Each number is 128 + 32 x the weight over its row's rms, rounded and kept within 0 to 255. Layers, rows and columns count from 0. Numbers have three digits each. The size before them is the row's rms in percent of the matrix's.

# gate: layer 10 MLP gate, 320x128, rms 0.0727, rows 192-198, columns 0-127
# up: layer 10 MLP up, 320x128, rms 0.0724, rows 192-198, columns 0-127
# down: layer 10 MLP down (transposed), 320x128, rms 0.0726, rows 192-198, columns 0-127
gate192 095:116169158113183103121100093138115082145111153150077124133154102139051123106203089114164149112162104147136109069103096079156158160088132095127116117148069097101115164084187158096127094141105094162087066146101139088154138156190123100114113158156164194126117121061146121190150158114144093112164077150103139142110179122142131098140075109073120134138146122077094153102130147112091132151051
up192 092:117136105128181129157175128090175086082113164108118159132155114119192161165123103148077168178149148164136149190169115169113116101121125114116105144092191163143148137120113152124115159178072147172117110064079148111125126128120122178103167128117084186153118126079067153141135127116089163136097183113109108098112084081163156137156135170096204104074118079099176095180079090157126147122096
down192 097:109187126164163141129103118219139118195084114124143145125183117071114127091150166112105131139155116203194111110155139111152111186096112104118152144103098121034128131117176137180147176159096112104169082123149080127111129138115152196142072126134163067143116128184155100123139127103121063085142083109167164146136129116170097125136114115102121115149108092172077112130100139176180094133140
gate193 102:112147109090126101122082118069132167091132089161138095155098099137102143150166130138134202090138155055190158102151095106097155161151138205103125065156086147148157069086108176197095158105121171122137118116121145148112111126165145169160121075123081103120185121136161188131104111157161152176107110117079086110101123139131174144178172110148133110158110101113165140106175185106179091121151
up193 105:168189151128080083160160106126135103144144114168133134121142087145120157130122176207123074108139120041188093190156142138102099148087098098177130128195143152136161093133093180107133106165112155149120125116111183098133089183134086076105089119112130116135097130121113162081173125136100170108148140141177109138195128191086124133088153103078106159147066113102169121147097114146113118151186
down193 106:227117090098076160090082094138133109152138071169117101109125097152086122160090159107089141155085122094081163116083113077059142131128162124134095113155151133138126115123137136174177068185158152108183075075145178142180063141127105140111138071132106110176118149163146111173130108110154061154176115156142139105152098119100142114070158146129104121127150108129088112190129121103107085103141
gate194 096:148131111160175131087140096182146122122089112156117111104074094092089086088146122116126081059132180105086195096157106128106130098121121155153134179141124107151129097116138086091168133168192116033117116136130215172169153110129178181159101156122123082126128169176110142181088096109101100120147117089127090135181106144159103132111102131117193114114119177108158127146076106109139152075108
up194 097:173108160176185135173136117168067135148069139116103156133117162085197158130126113118092091143113105125100130096141134104116086123183090107162124118125144102100123103113174130130156134105085087101083095126139138123157140110150174183133136207162155131116086197085131149153078128079081126125090169150155131123082106086122077113116070158089109102094148119103162046129070083128092135127066
down194 099:118166151097143075132137148124117125140118116113104075148146122116135113088140128101104107105119092119153115091147172138147129123192116080158119110160171148172164123148136143149144179084126097160110143165129149137195203135132098102109099130119197178165100122005135083073158156136105145071142175118168140119136122110135177117152097114173142096224162145120089134146136109116070090120055
gate195 110:122110113140128139102146146089160160093120097148107084129051176156161082093170111107155128121140132178146126146162188172160140187151167081100100141195108096117116093165107136108119136126186121073124162135116144104154135150079105138166110118124145096131153166106118160028154167161166116155103145132148193125152135054134138140169108051186155178161140189082105123126132129104117165141088
up195 109:153151165202126155164103070140166130083128112101156156137112118128195126101113085158093137112100156092169123094135099138109143145117109186118135098094110164115067146158097174134080137105061147147178113060141122157037149149147102156158132171116073118073119073164066095152107116153165146074178114154117131172116119159135167168116139154138126058130164100153099119176141175116146138116116
down195 109:090153106039174135114092135112126137132105130150133128097076127122059119114123135159092119145162122123146086142074091119152088113124142200117146112102136138037161146203152116071132070146047106180098126121114103134132116144177099092095151142117107106133153118183078115106128091130133151130095137117163164111117164160090125082108080094121145141042106159163135129138183092153143110077180
gate196 100:052122184094128132083070162118106122143196132131085123121125136136148135148146139095145036090183158136127089146124163146140132162187099132127111119102095146139184147096136102153141037178181149074216155134184135165133156153144175151169149102182108163096137136067150142097151125128162110143131134177150107099090151123166158079100103148149105100123111119159150087125152121162082131128109
up196 101:125182135181147096134157110130077130106112068169150161122071181146149083164138140165137196170103082134179100157155127101155111148099087133161145116109138168104152153167123090082151137140162117108162194110144136139128129086140181106154120067106104104178125186090125133192174065166125139170142089128161144103148149109189109188159116125113137118098116151100105177160124078153176098134190
down196 093:143139116077157059172132160123166150115155152127098109119132092145124159114138113151121145113182160142107132117142094163106139120156145150114126154147096152171157102101107202156080233170164170103193067156126254133105133094156083166172119132114140116130127153101146118090173150114107197121140194136104148100075115174136155139133143194135142098137107117151156108117104121152132123156088
gate197 096:114177150116142089153133214099138064124140127141130162115125143122098118115109112091138124083122057096148087119133147137091124154134089107113157135112083112146127102154174171153082118107115188152107071149170166097108139129131178167140116094115084178124213070147157107080109105140152087154116084115113159108087106122144130095109082175136111140097171128126084141222153199071072146128141
up197 100:139139176105117109140140164141100119103112119149156153167087167130150134120117154131179184133140145126138158105114140165130151085200082098162148149124167101105111094109155148060094112087102157190153110118148177125152095135154136100104149112091128125117104150133122094084083185177166104092084081182109154131120125143148040207082129167176111107176180195123164175170159169124126099082125
down197 106:132140153100133149146086155143135145164166153068156163141115160178150148074110191124126117111099086163155131125154126123117197138119132152103090118158095089207154097109161107192082078146164163145201150086120169160092136094122141140119085135131119116107188077098186146138178115131158160165136141143153112125061100091198186125129116152156187156190171115113108110105074150134122123139109
gate198 093:150169071090121156185162149138097117088117162124094038175118115138107103124119152142107121161108149165115101157132203122120165085152153163103135126109175113167147104164092097163148144145093192119134122115126141095128128079184087086137142099107091118118113156099099128078164185139071089164109107194101116098086068087106129111079136092184078202113149139161135090133136176093133108122139
up198 093:084128095151093121132115111127143082126158134103053136115161124130141096156117160131102122174108152103142127108125105064107163098082105108121145150033186058132130135146144121145089167159155174102074153123118184136166174096180200060175121132069143082106132152105107144114101128091132141099100188119118115153129140152122162112195152136078174118100073109118153160169108112071117163130080
down198 094:133134110141135108123094119138126128163121145120142146061103164114157167090126173133115171152113092140117195171153147155144132170139126090161160082088080134210102167111085142133111062130123109094089125146127144099161091138122142230138143056158165172143096149124104168114120197139152088150182112157130146095135160089144129113138177102160092061184140116116104125103164117092206135119181